From a checkpoint of a small transformer trained on Wikipedia.
Training: 801M tokens, 5655 steps.
Each number is 200 + 30 x the weight over its row's rms, rounded and kept within 0 to 999. Layers, rows and columns count from 0. The size before them is the row's rms in percent of the matrix's.

# layer 5 MLP up, 832x320, rms 0.41, rows 32-89, columns 80-119
093,198,174,183,210,219,258,217,228,199,182,245,211,217,237,170,78,227,217,235,149,166,232,205,214,138,203,186,205,278,232,207,184,167,149,241,239,196,194,221,200
100,171,169,164,176,162,143,192,213,201,167,215,238,217,223,206,212,209,177,264,202,212,224,241,168,174,205,205,197,190,184,144,176,235,225,224,175,217,270,193,217
106,223,238,159,248,200,197,200,217,217,165,187,134,268,158,203,195,194,199,275,209,213,195,237,236,201,264,207,204,246,197,197,189,214,207,171,179,168,203,178,193
102,182,174,166,233,221,185,233,249,220,208,210,248,198,239,190,142,180,164,180,206,232,170,193,172,204,210,248,146,123,163,202,209,202,160,180,182,161,173,230,148
100,155,196,140,178,247,228,152,190,198,245,233,183,231,198,206,216,180,200,198,133,185,212,226,193,227,183,174,260,182,164,222,182,166,195,187,182,172,209,216,146
100,189,208,222,175,209,179,167,198,148,192,210,190,209,192,220,162,209,211,227,221,182,233,217,164,199,174,178,181,221,163,220,225,186,193,195,145,201,200,210,156
099,195,181,249,165,247,175,207,198,185,177,230,206,209,197,207,128,206,156,217,169,225,245,190,183,173,163,203,175,207,150,204,202,143,158,238,205,237,186,217,209
102,241,289,205,185,219,186,221,220,217,225,179,90,161,220,179,251,185,199,205,185,209,189,227,207,197,230,169,240,236,152,227,208,159,221,217,200,146,159,220,242
111,177,175,178,243,225,209,282,200,187,200,204,197,248,257,192,149,272,237,216,167,182,206,200,227,219,174,219,165,234,205,180,195,247,208,187,203,215,205,164,189
103,158,238,253,175,151,215,173,235,222,171,169,202,158,205,177,174,167,175,149,204,177,190,188,217,192,204,192,162,199,256,163,214,164,192,196,142,208,199,272,198
097,189,209,193,143,205,193,190,199,199,208,264,179,210,250,212,231,175,238,201,226,194,235,156,194,206,146,177,172,175,183,180,207,226,261,168,243,171,186,179,220
101,249,226,220,184,189,187,187,190,164,134,188,188,198,150,205,214,168,173,238,170,223,187,158,198,220,263,180,204,234,208,147,213,128,220,187,190,194,177,180,216
096,215,199,198,252,209,140,226,189,239,175,175,183,230,122,239,218,210,186,184,216,207,190,204,189,173,205,209,209,208,241,246,194,228,243,173,236,199,152,152,220
096,129,173,195,178,200,227,152,182,202,206,196,205,214,194,154,283,168,162,172,228,176,171,214,188,255,239,215,170,165,190,234,237,235,240,199,194,185,177,217,228
104,206,231,222,184,193,214,206,236,197,173,216,160,205,225,234,254,219,212,189,185,236,253,241,205,167,220,181,253,199,208,214,197,163,220,245,191,184,221,226,192
097,201,132,209,186,198,163,221,198,200,186,174,188,243,273,200,186,191,124,218,260,176,216,176,235,231,165,157,171,244,212,186,184,229,163,193,163,162,211,177,147
105,168,174,209,224,204,215,192,236,173,193,143,159,173,170,210,224,216,198,232,210,226,214,145,176,195,216,196,180,193,185,237,184,185,249,192,225,145,172,211,178
098,199,216,145,249,162,210,155,224,181,228,183,141,145,241,165,225,199,201,229,247,200,181,206,209,255,179,258,187,207,229,235,261,238,165,249,163,179,190,207,228
100,197,161,196,208,172,206,225,243,151,186,209,233,177,187,213,201,190,216,203,188,206,167,154,201,196,210,252,224,192,288,174,229,219,222,164,199,241,206,209,194
103,186,173,186,176,184,235,194,220,215,229,216,212,225,212,240,222,207,218,208,196,187,184,219,188,209,202,143,195,200,223,162,199,236,209,171,213,204,257,148,248
096,209,146,192,148,190,219,254,167,156,241,270,186,185,246,190,202,152,157,187,196,203,167,192,244,216,216,149,232,233,234,224,177,222,216,206,213,181,160,178,166
097,240,237,187,192,200,256,165,191,223,238,181,228,170,151,227,231,204,224,241,167,104,184,160,204,196,159,195,269,128,194,171,271,198,181,215,163,209,218,193,217
098,164,177,213,168,82,179,144,138,251,170,193,182,208,177,220,256,172,175,188,186,188,176,174,190,188,166,212,223,259,190,163,183,210,226,181,210,266,170,188,183
098,205,192,194,211,219,198,196,205,164,233,177,233,211,185,229,187,251,189,246,139,244,241,201,226,209,223,212,207,271,256,216,183,209,188,195,223,205,238,153,218
098,203,199,143,173,207,170,249,204,186,187,177,170,215,249,201,144,193,186,239,216,210,200,196,171,185,190,242,211,203,192,194,228,238,214,212,243,234,228,131,206
103,185,224,255,223,195,211,209,177,222,203,217,172,210,213,189,207,236,194,166,172,225,244,248,161,186,218,200,247,181,187,248,200,192,254,190,217,214,216,144,206
095,177,179,212,229,174,236,187,171,151,212,199,241,187,216,170,187,252,206,138,215,184,224,232,198,186,206,219,213,185,195,149,209,198,210,238,194,173,229,180,153
094,183,178,230,180,204,149,239,190,197,166,185,177,218,186,252,187,213,182,146,241,152,209,147,282,189,169,224,262,221,222,140,207,201,197,195,192,187,209,161,210
106,205,182,208,185,183,178,217,229,232,223,187,213,177,177,206,171,153,172,192,176,201,181,168,195,257,208,175,215,182,215,244,164,209,173,201,208,198,156,177,210
105,187,236,172,191,183,174,174,148,194,139,216,223,169,188,188,201,215,209,197,180,262,216,168,234,200,206,155,246,223,147,156,208,222,160,166,185,248,172,161,195
097,187,162,211,225,214,157,200,226,207,177,200,201,176,167,245,210,206,193,231,213,175,233,222,219,183,165,212,227,231,220,207,144,196,224,228,153,229,184,270,190
100,182,242,216,177,197,205,247,264,222,181,213,182,225,175,230,139,223,235,209,197,197,170,192,173,221,195,186,224,214,211,200,161,187,184,239,186,168,198,172,153
103,224,243,183,194,168,201,206,202,212,172,176,250,209,183,140,203,128,183,166,225,221,143,198,212,198,221,168,210,163,185,154,165,202,203,208,195,184,205,177,215
105,208,184,204,199,185,179,269,155,190,169,172,228,206,188,255,226,177,212,171,180,128,172,158,205,223,184,268,166,180,205,203,247,203,193,184,212,178,205,205,183
108,228,280,236,159,165,222,162,196,217,216,233,228,262,205,186,220,216,183,267,181,246,202,239,221,205,232,214,196,184,232,203,157,234,256,189,153,180,205,204,185
097,230,158,222,236,185,194,200,209,212,154,151,208,220,205,224,204,152,211,199,201,184,205,158,208,223,251,205,138,237,174,218,225,243,156,217,188,164,154,253,200
110,149,234,189,194,181,216,126,207,227,182,228,181,160,233,242,235,198,213,244,158,176,167,191,216,181,208,262,177,234,228,240,254,212,147,176,156,242,164,208,268
097,199,201,234,160,199,231,180,186,190,254,164,260,156,194,217,239,189,127,197,214,133,161,147,204,217,198,200,212,266,261,193,200,258,243,237,177,230,227,197,179
101,228,198,196,201,192,183,199,183,226,132,195,229,113,200,188,170,195,163,204,188,189,222,241,195,188,269,216,233,273,175,196,236,162,245,221,173,238,234,202,210
099,184,216,192,190,225,198,179,237,196,183,171,206,236,195,216,188,136,171,163,141,288,173,206,169,198,225,167,194,188,221,206,174,212,193,208,206,219,221,181,201
096,230,190,211,193,199,173,279,130,210,235,199,258,190,244,212,181,252,163,176,252,206,235,188,185,198,237,203,171,275,206,175,248,243,246,252,177,158,178,213,194
101,233,187,195,213,233,226,198,230,204,213,212,212,176,158,198,240,200,199,179,174,194,160,239,204,188,224,239,200,190,196,203,220,211,174,227,169,185,165,260,159
101,179,203,201,182,228,157,202,194,184,247,204,154,195,189,216,167,198,179,177,206,133,184,179,219,194,276,180,189,194,202,221,158,211,132,130,201,191,202,172,196
101,175,206,233,152,215,179,193,230,195,194,244,195,235,195,283,222,215,193,177,208,212,187,213,162,154,147,221,154,155,192,162,151,216,230,248,229,207,214,170,149
094,135,228,181,161,211,144,238,193,180,215,208,188,217,197,213,206,213,234,150,181,196,218,159,209,238,210,267,207,223,188,222,163,231,220,228,150,187,231,188,229
098,197,210,191,123,191,204,184,177,161,247,194,193,190,257,207,196,199,211,193,208,225,217,182,149,181,202,237,207,188,202,146,160,160,140,231,203,221,197,195,206
105,198,241,126,215,250,184,199,180,258,187,158,179,223,204,191,191,192,196,190,211,249,196,121,117,196,195,198,204,200,143,250,231,193,169,188,182,230,202,221,167
107,255,167,214,195,205,181,195,187,216,164,193,160,179,205,209,179,210,163,242,229,218,240,190,215,198,197,219,158,175,182,224,176,190,177,171,205,238,142,234,240
098,248,254,156,185,199,226,223,180,176,187,201,227,199,211,225,212,225,261,138,220,235,256,165,217,241,204,161,289,180,249,220,207,181,167,190,221,162,179,191,191
094,176,194,208,175,174,235,202,253,178,210,146,148,188,153,170,244,183,218,174,192,248,198,210,193,184,236,193,204,189,191,165,244,187,243,225,242,230,167,197,242
102,211,211,207,242,186,199,210,188,182,181,178,183,183,209,233,207,200,187,231,200,197,225,274,287,227,180,224,240,229,175,146,170,198,201,179,205,186,159,208,215
099,226,171,150,255,137,188,202,239,196,198,258,202,193,208,263,219,171,151,173,186,150,168,234,157,217,192,181,196,251,218,214,130,223,221,222,221,195,163,192,183
099,119,181,238,136,257,169,200,181,198,218,204,238,227,198,213,248,229,210,171,245,175,203,232,207,242,204,195,179,236,180,228,211,196,223,211,226,173,215,202,180
104,177,184,258,201,177,205,239,209,242,229,208,151,199,257,197,191,133,170,174,205,183,185,176,219,215,231,284,208,250,213,199,204,217,191,151,215,183,219,212,175
095,214,219,216,218,231,190,211,214,159,190,212,157,191,189,233,244,213,235,236,259,176,219,218,202,224,184,217,264,201,235,260,165,197,212,234,223,200,226,236,149
093,213,169,276,196,187,211,223,180,236,218,192,237,233,185,227,190,223,241,185,170,156,173,207,178,180,195,211,223,162,207,187,223,170,210,247,212,170,228,175,250
104,182,199,210,241,224,244,162,220,205,203,226,221,223,182,161,223,222,204,141,216,158,223,203,207,208,118,117,160,174,196,210,204,233,172,192,213,206,176,241,176
096,200,215,220,206,201,242,263,207,214,192,161,270,142,190,188,195,153,233,227,215,234,159,191,205,236,209,206,250,161,153,197,194,260,195,239,250,206,223,182,246
# layer 5 MLP down (transposed), 832x320, rms 0.103, rows 32-89, columns 80-119
095,209,183,183,234,186,189,191,164,132,223,239,198,175,212,226,194,233,211,184,212,206,211,164,237,209,233,223,191,173,190,193,180,178,190,188,259,191,204,245,197
100,206,205,189,166,242,234,201,192,230,177,195,174,209,195,202,221,241,230,214,235,211,229,163,217,242,237,150,181,230,193,274,210,207,221,240,198,194,166,243,172
103,170,237,188,230,213,193,169,243,185,216,159,162,181,193,201,214,244,142,241,176,189,221,199,212,224,199,195,186,184,218,169,227,195,226,222,216,220,207,185,249
102,184,197,211,212,202,219,210,177,184,201,136,216,217,225,165,191,208,247,190,228,236,264,220,243,165,181,206,155,201,226,229,192,208,219,187,220,182,169,232,185
100,198,176,135,185,248,198,240,236,152,192,182,155,166,167,193,250,202,201,188,165,187,206,206,254,184,213,170,144,224,168,199,208,212,209,180,134,185,213,219,178
096,206,203,185,242,192,156,210,171,210,144,233,215,222,150,195,221,160,233,214,191,173,196,191,207,181,200,184,200,209,170,169,199,240,230,142,201,264,212,172,217
103,224,235,224,209,172,179,248,224,188,145,279,193,218,232,191,203,181,201,141,229,243,241,198,248,190,255,167,180,206,150,175,181,225,178,189,173,178,168,275,182
100,172,178,197,188,146,203,185,153,191,219,182,137,225,201,218,132,214,220,176,201,191,203,209,234,149,160,187,190,212,227,199,204,210,185,226,212,207,144,254,176
106,224,186,214,230,227,125,185,203,179,245,165,166,228,182,197,141,174,251,161,243,210,185,189,148,241,175,200,219,236,206,201,157,212,217,256,149,174,246,196,225
100,178,184,178,177,192,211,169,247,194,241,158,221,224,215,220,183,221,246,221,187,179,214,194,190,163,184,243,267,185,260,263,209,228,143,219,175,201,180,166,174
097,259,222,224,238,175,190,194,215,191,253,199,190,187,170,189,189,175,179,167,232,238,199,199,196,276,171,255,202,202,230,150,167,226,211,194,174,185,204,178,180
100,198,149,231,162,187,222,209,192,172,209,192,251,193,219,184,177,209,192,180,192,192,223,208,182,189,151,228,282,229,202,202,172,218,212,202,197,219,150,165,190
100,180,173,222,169,225,191,162,202,182,185,154,255,221,271,172,238,146,183,209,237,176,176,179,212,134,203,197,158,159,192,222,243,187,216,212,209,209,152,257,188
094,197,209,166,221,157,221,170,158,165,195,218,196,205,217,212,194,170,202,186,225,165,177,130,224,239,226,151,206,165,198,240,184,216,208,162,214,149,156,178,150
099,216,254,163,233,236,229,206,208,214,190,232,200,218,252,179,261,178,228,252,236,219,236,182,184,246,185,184,177,183,185,210,156,218,191,182,209,206,201,186,210
100,199,201,165,202,181,200,186,257,208,220,152,198,203,227,230,171,173,189,197,226,214,198,167,222,210,215,206,189,140,200,187,237,238,260,171,192,250,214,182,189
102,240,181,215,220,161,204,197,200,199,190,184,213,192,227,144,212,113,206,198,172,207,203,199,156,200,224,188,231,177,169,209,194,214,255,266,196,220,177,223,248
104,226,167,168,188,245,183,180,190,165,216,220,184,245,240,194,185,210,199,277,198,208,196,176,236,196,208,275,194,196,220,218,192,160,171,216,180,225,197,213,195
100,173,196,166,242,226,144,195,211,168,200,177,187,189,201,169,207,180,204,250,174,177,175,160,209,185,239,226,244,243,217,148,231,172,275,247,182,221,247,247,236
101,225,152,240,202,264,154,250,241,175,206,179,204,137,166,218,151,249,204,182,198,236,177,189,179,189,239,209,194,241,254,165,203,200,197,198,143,162,192,193,184
099,175,173,189,220,185,195,199,236,265,170,210,183,232,216,219,188,184,202,183,205,209,161,195,202,183,160,221,214,176,166,243,187,133,240,211,214,199,149,252,198
097,181,147,197,159,226,235,211,185,227,208,191,188,262,217,171,206,191,199,147,298,207,154,131,149,195,242,257,163,202,241,187,185,192,242,212,202,147,204,165,187
097,204,238,167,178,213,255,209,229,180,161,141,222,189,175,190,226,187,189,220,136,205,222,161,156,192,217,168,197,164,161,191,220,213,213,212,170,165,162,169,206
102,231,122,211,242,190,204,243,225,196,163,211,230,197,236,235,197,203,230,154,234,230,193,210,228,210,195,156,140,223,198,182,169,189,183,224,187,214,235,173,172
100,184,255,204,205,159,229,189,181,178,215,214,183,209,219,167,143,239,196,153,178,190,195,250,185,182,203,195,197,197,201,242,216,179,246,191,187,206,180,211,160
100,174,143,185,209,161,211,211,206,259,213,227,190,190,235,198,200,170,177,181,262,195,188,190,199,229,274,191,226,185,207,194,211,172,169,198,171,215,216,168,162
098,194,218,149,223,196,182,162,195,244,200,181,166,269,262,162,192,185,184,202,171,149,160,223,210,224,206,204,228,176,224,231,201,178,222,153,232,231,119,241,157
095,247,163,156,175,137,202,209,184,199,166,197,178,234,199,239,162,226,277,169,148,173,216,196,167,218,192,222,186,186,211,231,265,143,156,226,186,211,169,234,193
104,233,173,225,262,175,184,198,229,187,251,153,259,178,230,122,151,170,251,196,176,254,223,134,177,195,179,189,199,214,180,198,166,228,219,191,190,200,248,183,287
104,193,207,206,177,253,210,251,213,160,199,222,218,195,157,229,161,168,171,210,201,220,183,152,218,205,240,224,173,212,197,198,240,237,190,147,233,209,232,188,158
096,164,206,220,218,201,197,240,188,198,187,156,226,203,253,177,195,170,188,201,187,184,180,188,164,227,236,222,145,210,249,236,224,164,173,224,126,199,182,216,219
100,195,231,228,186,183,179,203,190,204,194,205,173,113,176,192,187,183,201,217,240,199,253,164,190,263,181,222,201,181,193,214,205,233,202,211,144,166,210,168,238
103,188,155,206,169,168,199,208,273,173,208,224,191,170,238,221,213,173,193,203,192,210,239,206,225,176,185,197,168,274,199,214,202,187,164,136,289,170,155,202,214
099,237,216,231,247,180,251,226,228,186,248,217,240,177,209,227,243,204,168,209,243,194,176,186,211,215,240,192,208,225,230,188,184,188,228,195,197,151,177,193,199
107,206,203,205,163,188,160,197,164,175,194,223,167,190,167,186,173,259,221,184,121,188,215,205,203,174,234,158,170,224,239,179,217,271,258,224,183,162,216,192,223
101,286,206,212,235,192,204,218,202,129,215,164,225,104,159,174,232,207,186,204,180,228,257,214,237,156,194,218,234,180,165,164,254,188,203,207,197,192,189,221,204
105,161,254,250,199,206,171,216,182,217,210,221,177,188,256,179,188,182,156,200,206,138,216,218,129,199,213,200,179,173,164,203,213,262,235,207,162,234,229,190,114
099,214,228,231,214,214,201,191,223,225,184,199,214,191,137,196,217,173,182,194,221,202,188,334,177,195,224,175,206,184,219,181,177,211,271,244,201,202,230,189,211
105,235,194,221,220,189,218,209,173,206,168,191,254,193,238,186,169,228,137,189,166,252,201,221,183,234,198,206,228,161,172,215,160,204,216,167,211,222,184,210,166
092,223,189,225,186,150,238,196,187,221,184,192,204,163,252,239,218,181,227,205,199,209,187,162,170,176,186,221,194,227,138,199,252,210,202,249,230,144,156,207,136
101,157,225,249,219,235,190,231,191,215,214,216,220,214,264,196,221,183,175,223,173,233,186,188,183,166,188,203,161,196,190,171,222,296,220,181,196,244,204,200,214
105,216,212,157,194,185,228,193,168,135,175,181,276,215,201,185,207,194,266,266,175,198,218,220,257,219,208,197,253,173,260,214,149,213,180,183,146,176,248,200,153
101,244,201,197,176,180,253,225,179,198,151,154,219,268,225,185,214,218,168,236,203,211,179,75,204,100,195,184,195,195,199,243,186,171,128,163,197,209,231,228,239
094,188,173,203,184,218,176,203,246,192,195,178,248,205,236,190,160,176,266,225,204,189,195,194,162,215,181,196,263,233,167,233,198,189,197,201,196,181,205,192,183
101,225,196,180,231,237,143,238,215,206,217,184,233,173,216,192,198,189,169,220,196,180,202,206,213,160,203,252,179,200,243,231,205,231,132,195,208,229,214,134,163
097,185,135,270,177,210,144,237,198,203,209,220,239,196,205,252,149,215,217,198,243,179,181,220,244,176,215,188,204,193,277,172,205,182,169,179,206,218,216,230,172
102,197,255,191,215,185,198,169,233,174,194,219,170,165,162,207,186,185,164,171,203,243,190,174,196,173,171,176,183,171,179,180,206,216,202,238,224,159,232,157,206
103,206,198,219,212,167,213,212,257,235,258,199,220,218,205,236,182,185,230,220,203,219,163,235,171,222,202,218,174,205,238,187,212,161,178,212,261,140,174,221,224
100,151,169,230,226,213,184,191,196,252,259,196,197,165,181,175,242,222,216,175,199,220,221,251,128,182,241,171,209,155,227,207,239,235,248,221,212,233,174,208,166
099,206,194,182,182,225,192,186,195,196,205,192,217,211,210,190,239,174,187,279,184,200,211,200,205,169,236,167,236,178,204,134,218,199,221,199,227,212,217,181,246
097,229,195,187,213,216,147,263,215,173,205,212,224,187,244,189,231,196,174,176,235,147,205,187,203,194,148,162,183,208,180,229,247,245,226,156,213,254,225,229,205
096,211,153,183,234,228,192,188,234,152,195,215,237,197,173,212,177,273,238,251,195,198,203,211,223,201,243,205,229,240,179,233,149,227,221,194,183,170,204,215,250
102,184,191,200,215,207,292,231,222,215,258,202,251,170,180,204,210,278,197,212,195,238,228,171,236,148,251,202,227,214,231,190,164,198,175,240,189,238,191,197,186
100,261,210,178,208,198,231,268,250,125,211,213,216,142,221,159,235,120,220,179,191,197,189,174,252,155,241,206,212,227,169,152,200,223,187,180,184,184,166,201,214
097,216,216,146,198,179,220,147,210,156,180,224,195,150,192,188,262,224,178,186,188,170,219,181,218,173,211,185,200,200,272,211,192,231,170,241,253,178,181,151,216
095,188,173,184,243,155,199,232,196,162,235,214,172,226,170,270,234,212,218,236,164,231,250,237,208,128,206,213,166,211,216,161,200,202,157,176,244,195,163,195,223
101,172,217,167,161,167,161,231,118,183,192,207,215,191,187,194,172,193,223,244,203,198,188,216,190,211,159,271,226,190,198,174,202,174,201,211,233,236,251,135,232
094,173,190,211,204,226,176,206,212,275,203,212,201,158,189,207,191,208,143,212,163,178,222,190,196,227,191,198,173,221,198,162,145,175,172,197,192,213,183,244,200
# layer 5 MLP gate, 832x320, rms 0.392, rows 33-89, columns 80-119
102,190,190,219,233,186,204,193,225,197,210,187,193,214,212,231,209,184,181,171,194,230,186,162,183,185,161,190,192,199,132,190,261,177,156,202,231,171,223,179,207
103,175,149,210,227,208,195,209,236,152,209,235,201,213,175,155,186,213,198,209,198,172,208,201,196,167,236,224,206,189,235,285,245,231,204,195,209,195,172,220,268
104,192,169,210,152,185,174,177,202,180,219,201,157,251,160,172,229,183,244,195,195,206,182,167,241,221,172,228,213,238,167,221,224,245,174,224,176,201,232,240,201
098,217,177,259,255,178,177,211,161,214,204,173,168,173,234,217,193,189,241,209,165,160,219,197,203,179,174,197,206,198,290,227,196,190,158,211,213,237,221,261,163
100,215,165,196,243,219,217,214,191,222,217,207,199,235,245,184,213,222,170,193,146,163,199,178,185,190,209,156,173,151,186,251,187,197,197,192,185,225,232,222,256
100,167,183,195,199,229,236,221,280,212,194,206,170,257,222,237,179,167,228,212,161,223,212,173,198,239,191,172,164,178,186,208,240,206,198,279,182,202,127,207,221
100,197,180,251,185,221,188,278,164,181,126,187,205,229,192,205,233,220,192,174,150,216,213,209,143,211,216,150,210,161,223,228,266,247,229,181,197,188,202,149,162
110,211,224,200,196,151,199,183,179,154,167,248,198,183,180,148,190,182,204,197,184,209,254,214,160,230,185,233,233,234,230,224,217,251,220,190,209,168,227,203,155
100,198,203,192,203,193,229,214,139,210,228,200,164,237,191,205,177,188,217,227,220,183,156,170,156,241,198,212,129,207,262,191,209,173,203,203,213,162,170,186,172
097,203,209,233,209,202,232,237,197,216,261,217,191,191,207,188,188,223,218,251,192,186,224,179,185,185,207,200,187,168,177,229,175,170,179,252,194,226,208,146,168
100,137,225,254,214,214,213,166,198,206,209,236,227,204,213,173,225,228,215,242,217,229,147,236,214,200,216,234,225,189,229,268,208,223,165,195,241,103,155,185,244
098,206,173,201,159,197,219,231,164,189,200,137,190,233,201,187,228,117,219,245,259,247,245,173,178,195,178,198,198,172,208,233,185,158,181,240,204,186,194,192,201
095,197,209,108,268,179,213,234,179,186,141,140,191,172,193,186,182,214,205,205,184,174,203,202,215,184,195,248,246,217,231,246,182,191,216,173,174,180,163,157,239
104,220,174,249,246,190,212,195,240,173,245,155,227,197,166,228,164,181,181,202,218,235,109,152,174,185,202,175,223,182,185,164,237,240,195,195,167,182,209,205,182
101,182,288,241,181,185,184,192,257,186,171,209,209,182,167,203,160,193,212,224,193,214,199,275,164,200,169,198,187,220,168,178,198,160,232,146,193,176,215,238,130
101,158,232,208,193,197,232,162,211,227,209,196,220,176,176,207,245,219,214,218,218,178,259,217,168,198,191,165,280,150,201,194,212,156,223,190,188,189,202,255,180
101,212,174,232,260,224,231,168,238,163,223,178,238,153,202,239,212,189,215,238,132,228,188,190,224,241,241,203,198,178,178,211,160,231,176,224,138,188,193,195,202
101,203,203,250,176,178,207,172,172,265,187,168,168,160,252,145,175,251,218,203,209,176,210,170,249,181,208,210,210,197,197,199,179,168,168,200,168,203,155,243,250
103,211,251,215,106,226,226,262,225,192,248,194,176,223,196,194,205,201,226,248,206,178,207,188,218,245,214,178,191,171,234,230,205,244,262,219,234,95,194,255,159
098,230,246,205,205,206,262,204,176,204,190,181,165,227,216,164,191,200,210,247,208,199,209,191,248,210,227,240,230,211,184,180,171,184,200,240,220,194,250,168,167
101,153,166,245,114,158,155,214,232,129,221,241,199,207,241,185,211,184,153,159,192,236,193,258,192,157,247,195,199,243,210,179,237,160,158,217,232,183,212,191,219
097,131,183,265,224,190,201,183,193,176,183,218,193,239,202,160,186,188,202,173,180,161,178,175,189,204,207,170,205,281,222,208,220,262,217,175,162,195,164,155,235
099,175,237,177,216,170,207,195,224,210,240,199,157,182,238,198,209,224,146,198,191,180,192,194,214,185,208,238,267,208,126,239,207,194,157,241,223,218,242,167,189
099,240,269,197,196,220,234,188,206,195,195,186,156,230,214,198,178,191,176,222,233,253,230,217,259,254,178,148,210,188,202,233,184,260,178,205,203,244,235,239,192
100,158,238,168,212,202,256,260,239,172,223,224,169,214,150,201,166,127,174,208,222,203,241,296,150,162,264,232,200,205,180,169,198,201,183,169,195,157,229,234,176
097,206,145,186,216,163,183,189,209,189,249,205,185,247,203,214,203,203,200,187,209,190,142,222,251,185,185,196,188,220,190,197,207,228,251,159,201,242,203,240,202
097,209,180,206,209,189,175,220,195,205,230,131,179,219,208,216,242,210,175,157,200,213,125,155,127,214,200,241,202,188,162,207,204,187,233,225,162,178,129,208,190
099,204,204,219,247,209,209,223,240,169,223,216,192,242,168,230,224,140,182,214,165,197,264,201,214,207,224,233,207,222,164,192,198,204,197,282,173,213,190,222,183
104,195,236,218,212,252,237,244,208,186,206,193,219,191,151,188,186,215,240,179,162,192,129,117,205,178,182,237,161,172,177,207,200,205,198,226,258,165,220,204,158
096,187,183,160,153,177,173,223,170,206,217,238,227,159,200,211,207,224,160,204,218,133,180,223,213,182,139,224,229,236,219,176,243,233,223,192,211,224,201,245,173
101,204,240,198,165,177,180,213,246,200,228,184,229,173,189,195,229,177,177,151,147,204,161,145,223,227,144,178,222,195,214,196,219,270,204,125,228,172,150,182,162
100,227,187,200,158,221,233,229,179,198,220,176,174,181,159,239,228,218,200,229,189,192,163,259,196,208,222,219,225,149,149,237,199,159,214,180,257,224,257,225,221
103,223,221,181,215,231,152,156,194,231,160,232,178,205,182,180,119,196,222,226,205,241,217,165,187,208,171,146,165,221,221,222,192,224,214,214,203,194,215,190,245
105,176,192,238,195,226,192,190,180,184,221,261,194,195,168,173,210,236,197,203,129,218,184,265,203,257,202,211,182,226,185,185,254,207,206,218,133,205,172,189,244
096,203,201,218,248,153,241,205,139,227,167,185,183,217,199,170,233,203,220,188,188,196,264,205,235,207,212,224,237,186,194,158,221,201,185,193,209,216,186,212,196
108,177,164,199,170,232,240,177,183,212,186,238,191,194,201,180,146,199,184,215,211,205,214,202,269,238,217,190,190,175,217,190,200,235,208,178,148,227,177,220,227
101,193,198,247,207,194,182,191,216,250,181,197,179,158,250,155,180,192,194,231,203,193,206,202,197,188,167,106,136,210,210,166,143,171,207,165,236,294,197,223,238
095,215,201,207,187,185,190,290,243,192,200,169,205,170,208,197,169,187,143,220,175,247,209,237,170,206,252,187,195,204,247,165,195,171,235,160,221,218,208,167,145
097,192,193,178,241,215,148,213,198,217,200,170,265,219,200,200,212,227,245,214,218,200,207,149,184,270,180,237,164,169,213,205,198,196,226,148,171,188,173,207,194
104,201,221,224,202,241,210,232,213,218,249,200,187,193,190,200,206,215,182,193,119,201,183,173,255,195,179,211,181,169,157,224,225,229,183,169,197,220,222,252,232
103,180,186,244,200,158,133,205,188,213,230,195,209,166,204,261,101,206,174,144,190,190,219,155,222,225,183,205,159,266,161,202,219,140,215,213,202,265,209,191,231
101,176,200,157,183,158,237,241,197,207,181,173,201,155,238,189,180,209,216,202,227,288,227,178,196,189,197,256,157,214,182,193,175,257,199,204,182,197,148,207,236
100,167,217,187,181,215,178,227,222,201,227,184,218,165,279,240,172,226,240,195,160,154,212,203,123,223,163,243,185,199,177,205,168,221,181,158,188,161,209,167,191
100,203,200,124,128,188,189,257,172,178,216,139,247,146,251,201,216,178,207,200,201,264,209,173,176,193,189,201,186,196,269,215,181,273,185,183,210,170,266,165,223
101,225,218,194,145,169,207,211,200,211,164,266,245,152,162,224,151,151,183,184,184,205,221,193,229,183,175,245,196,208,212,173,194,197,233,242,199,191,194,197,168
105,142,234,203,186,213,160,227,233,234,200,250,196,217,219,191,148,204,212,136,197,192,203,190,205,195,201,218,180,219,194,211,213,210,193,233,198,143,176,224,158
100,169,245,189,205,206,191,195,120,213,217,236,193,202,265,213,264,177,209,219,193,170,214,166,224,205,202,175,156,253,263,166,202,194,229,203,209,189,162,234,195
102,219,228,240,226,211,207,231,235,225,157,220,256,204,212,260,154,235,188,171,176,197,193,187,198,196,196,264,259,198,238,203,193,193,155,186,241,231,204,181,189
093,172,222,219,201,186,197,212,244,176,170,221,124,185,214,186,153,187,284,189,170,165,148,170,196,259,271,192,226,196,185,195,207,201,205,180,217,196,174,239,189
098,193,230,168,208,108,193,212,231,207,208,174,210,215,224,213,185,253,198,182,191,274,222,164,227,218,197,166,191,183,191,191,170,201,193,185,210,175,206,211,223
098,185,196,207,262,182,247,229,218,227,179,244,185,221,163,213,228,243,211,203,191,235,209,204,207,209,222,243,156,232,241,199,143,221,225,237,184,169,240,175,180
101,176,183,206,243,184,197,266,180,182,227,202,208,172,206,157,177,160,181,158,166,179,191,197,142,235,217,162,217,244,217,191,139,240,228,202,209,216,192,234,218
101,211,197,217,193,266,242,198,196,182,206,183,247,185,180,211,207,157,174,192,230,192,229,206,232,229,233,178,196,202,221,158,188,198,222,198,171,198,246,200,195
095,215,192,194,205,221,237,225,223,217,226,145,190,200,163,260,188,229,179,190,127,184,235,201,213,217,191,204,231,222,218,205,166,124,198,173,213,217,212,189,195
097,239,245,237,233,213,228,220,222,230,162,225,224,184,180,164,211,182,185,178,205,159,186,221,165,204,164,151,173,211,247,223,198,162,195,161,229,181,233,174,224
102,202,206,213,247,243,192,202,197,203,206,212,169,179,245,210,181,212,213,158,220,214,225,203,193,229,182,149,147,176,201,181,200,287,170,202,189,221,195,226,184
094,200,169,227,183,166,221,175,194,208,190,158,223,238,186,158,144,240,229,210,251,294,196,215,230,252,255,248,176,202,164,195,199,193,262,170,169,137,207,266,174